config = dict(
    num_key_value_heads=1,
    norm_eps=1e-06,
    tie_word_embeddings=False,
    extras=['local attention windows', 'gated attention', 'a norm on each head', 'hashed n-gram embeddings', 'an embedding shortcut'],
    init='uniform',
    init_std_o=0.0482,
    learning_rate=0.00376,
    final_lr_fraction=0.0,
    max_seq_len=256,
    max_steps=11386,
)
Each number is 500 + 25 x the weight over its row's rms, rounded and kept within 0 to 999. Layers, rows and columns count from 0. Numbers have three digits each. The size before them is the row's rms in percent of the matrix's.

# layer 6 MLP up, 512x192, rms 0.0554, rows 0-99, columns 0-63
100:467531459487513511520495522536489460476511543516541509497522497553508516514510487521531455507508487498549513533478528482447516498477481515509457479525498495498510512500487511472498524501545506
094:517491537512504493467486491537473503521505534450501496542521458525529488487493534500513522489473528473482503496478476513503504464573511513538488564511491421454502451519496498480478526507478523
106:469470499506520525524534509492455509473487500519523482531467474512499474499497412486447528518510498531513521523493513516470517497508525530496478492512515462524466475495485522503506456489512533
097:505506507539525508490521539522469505488509504475475495500562499490545461530490486501485503480565471507481514505546494487496499475470527510449552477502506498486541516451510476510551470508507539
096:539509469531504528468494483574467520513521481515508507536488504477498471486502448490479475488453518512545499471532466466477495515495516498512463462478527494482507467478511517514523495433487502
105:538482539553495532503494504504442497476492513493519490533537475519483490506471530537491521505508538487492491479457486456480506489466497475482488495536488494503540487492519461538450509494447520
102:446470467508532478496493492499553501520462479478518509558490500497495479472487493432456483525527492492535479524527540542462513458508479501482487545500520489513506517487466494488525516526538481
103:489548514496527489491509510498501510520498489503505522487467521491522473492478524518534468514500550470513490498503526512444498499508525511496506483481492489492494536495456488487439504493534518
105:479503500501508561471494508489493518493517514499510487486483508472518498552525514527489488507485512506523431524503558472479451530508499499529493452497502563472514490548503540499507506483496496
100:538516516504477540532496473493486473480456525487476468523486466501523501523445497493446551520508536492510518525495498498483462504505558535504521510537447554465477511478535508492545553514525494
094:481520469521461453516540516491525485502507518482525539485499487503533487538465502498473496508496553505487454516467524521485533459546522490519539537524562490542505500526468469507490503491466454
097:512491509492526518547476492513558505498489507528524473522527470508520457502510494546475469470498515505505539508503438510506510464522532463526511522505518533504515509478490499517472519521567542
105:529519507468464564470502502516481505478479488465484490529530487496461520463456483472508512518525531513500554489541477512499532496521494513464441551495520535527524488493515492512471504471468495
105:487456506552494489519540466466471457531540509500454506521493508539529535475499505571486499518483489542553536478542438509535508511471491485526550495493510496514496532486518470500523479480487493
105:484477535475524507522496522470538473540504474484481497481533489518531521503523500549510509473503515506507528518478478504477457480504511514500526499486526487502509523537535530480559453523489523
103:494483506489467535489509495501508461547476483465482500471490513534510530537535473475443500500523457468488480512467494505495530458521540471484468511443545447504504481511457486529490504481468517
098:461456454466484494492506449499518535485484501463490512514481473467513521526514478525525503475489492470477474565548453496492501540499522469467442493512501528526508533511524452522472473493495524
095:501476529505505450462498474535505521522497495509522508493517494527526489505455498543521476476500508509488531518537506526493510537479494500469494474494498489513497511519445479500537530492460468
093:507484527472465521500474505520507553510490538524549515522521483529468526512480518522522523495495523531454494508511543481473530442493510479521540523529519471527490520467508526507510491459493508
100:449458484568489533504500467475541534517509507470516496497536527477494526517459482458502488522497477470508535446484495464467472523475478445497501529512512480554541470515537480543461485513495459
105:482529539514493511461495520523480473480539469474531472542470487539496516532509525485508480496482508536467538512492497491528475484495505504460469500507524517513492491463490470482519484530537485
101:506536501508510519478489478528544508458501479536487569497479548505433512485484495474471531482473508488525512528502517520485488503467450471481513477469514496482451505540484509499517491512485484
090:525515510528530513475491506476552519496498533522544464452502527498516504487485537479475502545459491506507461538516529533493525514557477548496475477514523544549511508497568481458524513511537499
100:529526493508465504496550478518486453473516529496476481525527500484504526545523481511499484508542531509510514487515515500503552547532524524477478485525458493488508459478537508498511523520489472
103:506482515517519498512509481491481488511533489476542497495464478502482468419496484498498517498476486461475487504497407433493520500582506500492481524519507533514493448504498492520521460525516510
102:485450479508498483494505508468481521491494469454504481516497497472503464526524479484539511453483531474487472486503488487459462510516525461474499508478520488466523459493466497497485519551476504
111:505479443458505492490515483539507521568507507491497496486465525509449480499508518529532486443520496496513501473476534498534516517480535498523507501512541502519497498465507482544522494476509497
102:489488439484498482546533474421555494515484510501499505523502484481482536489526508465478537506498517489531536508494494500508479491440508534537496519472497522505484488516513508531523537493492526
103:489481485498481474477470480492471480486452481528472438527486516444507486473493482505504462488510509475495505476472523493443469537522485514498495512481520518433545561488490526463520476547508499
100:544538530497488504492464509538501478509518523507524505525501507530498486468473507481499505472476530461481515474509447480507555529478482506510505549523490465478453521468532517516462504521508504
097:493479484454442491490489488474532492484490475546536526547510539516475514466501461506514491508470517509495504462463493459510466525535495500500466455483486520507504500497479483481480461495491472
100:516495555470486475539498511478512525488517499473457539480531481453454507526505490535526510490459449506482506502536477485472473572471517488545473489510528511482463532528510513526524476510494509
112:497481543493493442451519530525538493585525463479494507485503525536454522511476507516536494507480473522512512481497507538479485456511458528501470549455497481519545519473500459514443496512537513
107:499504481506539549532508480491459483465575505547479506506564521468452485534480489452483492477500507470478542503505508475523503502465496495498509504498496501510475466483534526483490486519491514
099:458505485497476510474446498487488465496507464498498481470500540496512498508524509479467500502490567501459537483502477502548491505504505510440519476563502450481476478490515486516493477490479517
104:509554482526518491488530514513444528510486474510547480523486517500489490515516488471470530488462484497553492536491462522531519495469509497474507489530446544467472498500480544504490506494538504
096:506506541493558480519493511496518463441516498500501518508504527489536479527503507532530508476515540534474528469500518534542513473492529517473542486479465489456514513463515495523516485526492479
103:482526476516516519512495551500506451505500482511520521520510461475493470519522531480475500552462521527487452494479515524479533469491519481499476497485516454504486498538485510448493482494515484
102:517472532498532512469476509537535467482437539484482477475491474484492469476487505518514464503528522509521464519467507488528489479506452492491477540496490491491500539463514490530510464487470469
098:510528500513529527484471494456552461520499519509513504526480493512526490548509497495447497481498487510518511503495506451507507521506536518474465466475497527471453489484494514492505495478516467
102:485446478443514507529545481486553486486463478482494464500478498514486537510467494475504485444507492494506506538511512500499512486476481490480503495475511467497500514562446484513475525547505533
102:510476489476528496504446553535538491478505508518509498527490524524475476499525505532475497496512462499485509511520539501506504454509508488540530483500518477476557485513495489505501507483434492
101:495501489502509468499504508486442550505510509551460513487489479517463515463492533517486471493528484475442435495488501477488496511503502521535471500543495472580494515465467547482459477514494525
109:534491483508488491487532468474449522524513474507506468484470503502477535497507475504474533484523484479489544472512516532487498525496499542471542493459457493515465501479471503525502495475499538
101:496507514497533475507505496491507479527479496479486462496507468514496535488508512501470507491449510485486531502466502499487468517501533535482554505477540484529517484478505503464447526505492523
101:463498498560503516462473456471500532523543509505516516527460498431554510514488475530454504484497474516510505474505488483484531494487521492524563509500515548527501492502502500494537461474504543
103:529501519487465490491516500552491472539491487486506501466506468523459535495466485468517480527565505476525525503528502467476529478512533476460510492488526519512491483473523541496540507460494468
101:510499498510483500513501502553439512507496533519522527484526516477512490553526533503500503512514568488494481508483484476538525551489468499512470455530471444499484518516519468458478556471494480
095:509537507509441479465476507492474511540492483512517533448561530521515530530471507487548475479484494467494475569490532532522473483516524509532469456520495552511486484490520495517500515531519497
099:518571428540502478518515519488472525467512545563485525554509534533478512508528487467509496495500490477504466514525481519517507494478500450498457479522507493454513513522508525492462497533495511
096:479486424485509505503493450503548523510523557519489460513498475469484548524461493490502458508518467467498496472539507535497478521487488502480491510499468485482554510474537488528466497506459471
092:487537486511510462530506509476447485472517503472467490477481526528459530518501508495483492437518499486534464488466501540507497481489537483493519474446467516474495488558521515504527536473458501
098:537473476520555474502507496510531514546484544500484508478516492534490491497499520482500473510492459538512524516463506465539531485477478520462465503488495486479520459529510519486513487498519479
110:463514531516495502487452486492518506535512524471503484502492545518491499525456503515508505498416524496512541531517517498502483520462524513525553515505483506488484525475463509522506508511466497
097:483491491514542498529520475447539525503444472525489498524527504477511466480527497441456517489520453531510508501503512511479489511481493518518515495460509494586534494509516512446498510524454476
092:518492502478471500519446542508561484544476498514487524544547500514511520525451499474523568514497496462463507478529498463487469532534542508478523483544491495524526491504534523480505512520536449
094:532474494517494497467489518500514509480529484461501520541505473523505558492486504526516498518494466493449527507476469483474503486454523560537497552520480519450508513553430487454478513508500517
104:504541503505484494489507468497508469524492503455528485468528490496478481496488540480501544559489509487517522506447503482487544475477518440482504491514519487516478476497505451501532558515515463
099:522467504525476495495471534536501495463450506527530498497470487479487465549508510524503498535483478507506525469519520498518515570501525444513498506516491465504509519516487448546513521516479493
104:470466474474521502514478510528483463491495506479502516438496489504506505504549542509523511509488504505486492509479527503515492508486532517487507485554489540512534524472537476495447487535505525
096:507529530501465495493486501510485512512512520493454487513481513544506494525494486498493490512541441526503491525520505465490494501507466519529514489506491507507471519504514461457456462502484466
092:480553476507524483540519470509505534493481448511499505519543450464505524467511506481515466490466463495536467538514472511522477520481511536498506481511440518535490442503535502537484521450531489
100:501421480486481463514486492477505487499508518496510490506482502476540484523483473481482459571486512536502483501487467447526498519496434458501547517480484527522492498480487529494553529501491497
099:526495506467541503525524528469521465478508526436532508503489481474523510497512501477496533488512516530555503465494486507478483478506479517475486465473473479459472493488477488508524499448480493
103:474467493532512514507488490470524518485464535540496456526521521464502527489488467486473517457504489474509484516504495500518440517527540462507522512521494455483497518513509479477494522500510516
097:477496522505467500512457474485513518494516518508502468479470452491530458444458535514464508493489487531493496511527503522524486434507484501508472530501502549515512560486513505499496479531486484
097:480564508494512512510553476505465499523524529489409458483537476489520499490483489518493499537553498499524558495477513484502528511508528481477451482503519502503502502464496483448504454539519471
105:488498486473499491522520535495513499465485501493472488544553446452496487507488471522481484522521505481543529500482443494494493545503421521460459500524524474489487512490571505536468499498515511
096:523499550493496489491527463505493529500539528497476551499470478511520495482486513461463500524474517495480493479479449509470504520472485513487500497489479501520537496525517486484456484499482465
100:498504483451519471499474517483480442528496521470474477494504485517482509458492482472512529484545497468483535485476483479481506518462467509531471498504488541527534512521502497476475500508504514
094:508515542462532459454535513488511513469455450463487502504486504494489517496520525482512472504477518522468487538510496516514532500499550507468537512512489523446513492518493495529483514492517578
102:471489526522506477510468490497502447487527480493527464477459495461493486474455508486489525471526480473446512504460519511508473514509484455509532455515511456479458502451524511491537515523488474
103:500547481535487498473519504494462516494548502486498493528530512470444556506458500505558474483494503495551501487477466504461463534528509469488526515459500515529490517496507489524477503528470508
096:471452417514506497469483432439520525491527491456489497485478510471494473454531507489560507527516513458460466496536525503529458525545527484509508521513487525521524438526465478489505541494518484
111:524449498537487489529501472470493507495507517509495531510484438505513519542462486439524505500471476454508501449470499523484534523519488509511468481495516529445468507508475562492488484533487532
099:497518566470529506480506527517534516512514465489512507499530499496486502481507472507489524484522509481519479506521503471475500512503474520503493467464476479453452524515528503515479518518527518
104:464489506539484480536529537507494559489511499540472519489468526478526532492482505495479458494507496491462486455475549471525510498465507475538510506503485532492456495511497487478540471477514482
096:461478532456488466487489524496492500546477474519491474556544482480552489497467553561490448541459544548476506464525508483464476542510448490457488528519483476498526503531464468491463513517481526
105:548510481542480498515520502496519499503526510500514497538463492517528453532535485530472499461512545467513549478475481486529490514482530469502444512500509480473472455510506526491486527502533478
096:529486466461485490444531482526514509502519506488489540466499469534489464430523494515471481502526498495500505524493545476507500574510526472519512487463493480496527475490526463486499456514473567
104:458473508473504500517491568516516479481496473478519525506468479453521456471509486512548477503517480481485471530494467490491507484541497506490500544500491486473491471472464497527476469511526518
103:504487515516512485494465452515502470470522462509468528507517507484492494491489453454547510528474518482480501494504539510513488475526510494528507504489513509493463472472508480493545474472462534
094:443497519465510507518525528514469481496492522517536482500554530530508507489524503505499490492481449489502515538539486538495506496538528478474494496511450551481527517492486516489513460469495493
104:513501511477502466502493496493445473512501519499480484491508475465573519510514531461500502519528517514520518502466494491434503490486503501493481488479504537532505453490496484536520500490503526
104:520520555514492494436533529547460510502469458557497518530521470546517528454463528492510516534527513525475504478459532470460488561521508475509490517504513443493503464455499465479483537498520508
091:488513530517490503513470491492512481509455472491483525489528506534465513489507497530478545554499505478536481534537506525506494515502506487518552497480512487493455503545484421545500523491520494
101:528461445545497518527477476481550516509479554484471521496525512495504494542518448553519513479501530507469510482495490506491477539480496517499499486515488534499503494532532516467502460500476497
098:491510510488454500575521508497476516463480511541489509508499531447483547520526466512525515500502507484496554489510534434496448504515504506435474502514520465481510486513479485488486483534517472
110:523527533499478494491478492508498534482464514502536486533515529511530513491506496516522508509513487522507497510498479544475531495477520483530451550546483512523473505468525531529506447482517511
097:470501545486493510490516510504455497474503495563519484498485518501521504520488510441545509499505538495531465487478473517507484548489498478440568465476470514531475465483528531470518468530492492
097:538517465522512490479510486510516498521506489522511478520521487556459467523516528507491513537474472509481493491513506427493509450500501501499522494460548498511490498488517501518526439486510523
096:487499466523511476478497473461549471531511538530441562480522562472477424494481504458453497481472493491484501511499489528512528489459465520503519489524486491490531506513529486515478524500500456
101:513518528505461501462511454463537543480506500545465515519480505517488468536499520523529476488486507437511542527502529502459548520517564500529490510527521504474527542495498476494508524506469492
090:541532537485502540463511524497471550530481520467495499454497486525504511484500503500504529488500511535491534522477487521482511488513521523535523554506550467530526505501530494472536495449521469
100:510501514523458513468494500463512471529585487518509515500492527488512481493519509470493527492477502503527506493425530505502537522548457529462478511514471559515520473476507546466507516484506491
095:521501501535427532493544517511493507475478507527495499493528507478482479505483482491475484535527483550514497452513488511491491489507494513544523509493501452444476508525502516529498529491447505
094:514468516520492509505461516503490509507513481545435481449450490533509502515483500436532493481486525559446453509531476481512523520497487485497506503480494506463469497494491481501470477479513535
108:494524543502462536487460457498564446477491528501519467499475517531527533504513435455438483474505510485489511480495521478481531469518530496522521521533520529462487502525481492480512544513511513
101:523526493444471487491513509513500503502503524487513479485511479517527523489470481492509535491487500553503495489471499519506550468494461507503480546538486543525522501497481480500511494461475494
101:487495537515524504490518538470526492505531517574529507497489518488487482520546492513513515521494519463458520537480528492504552481525511516518460498486520505484551461452506510513495496476496463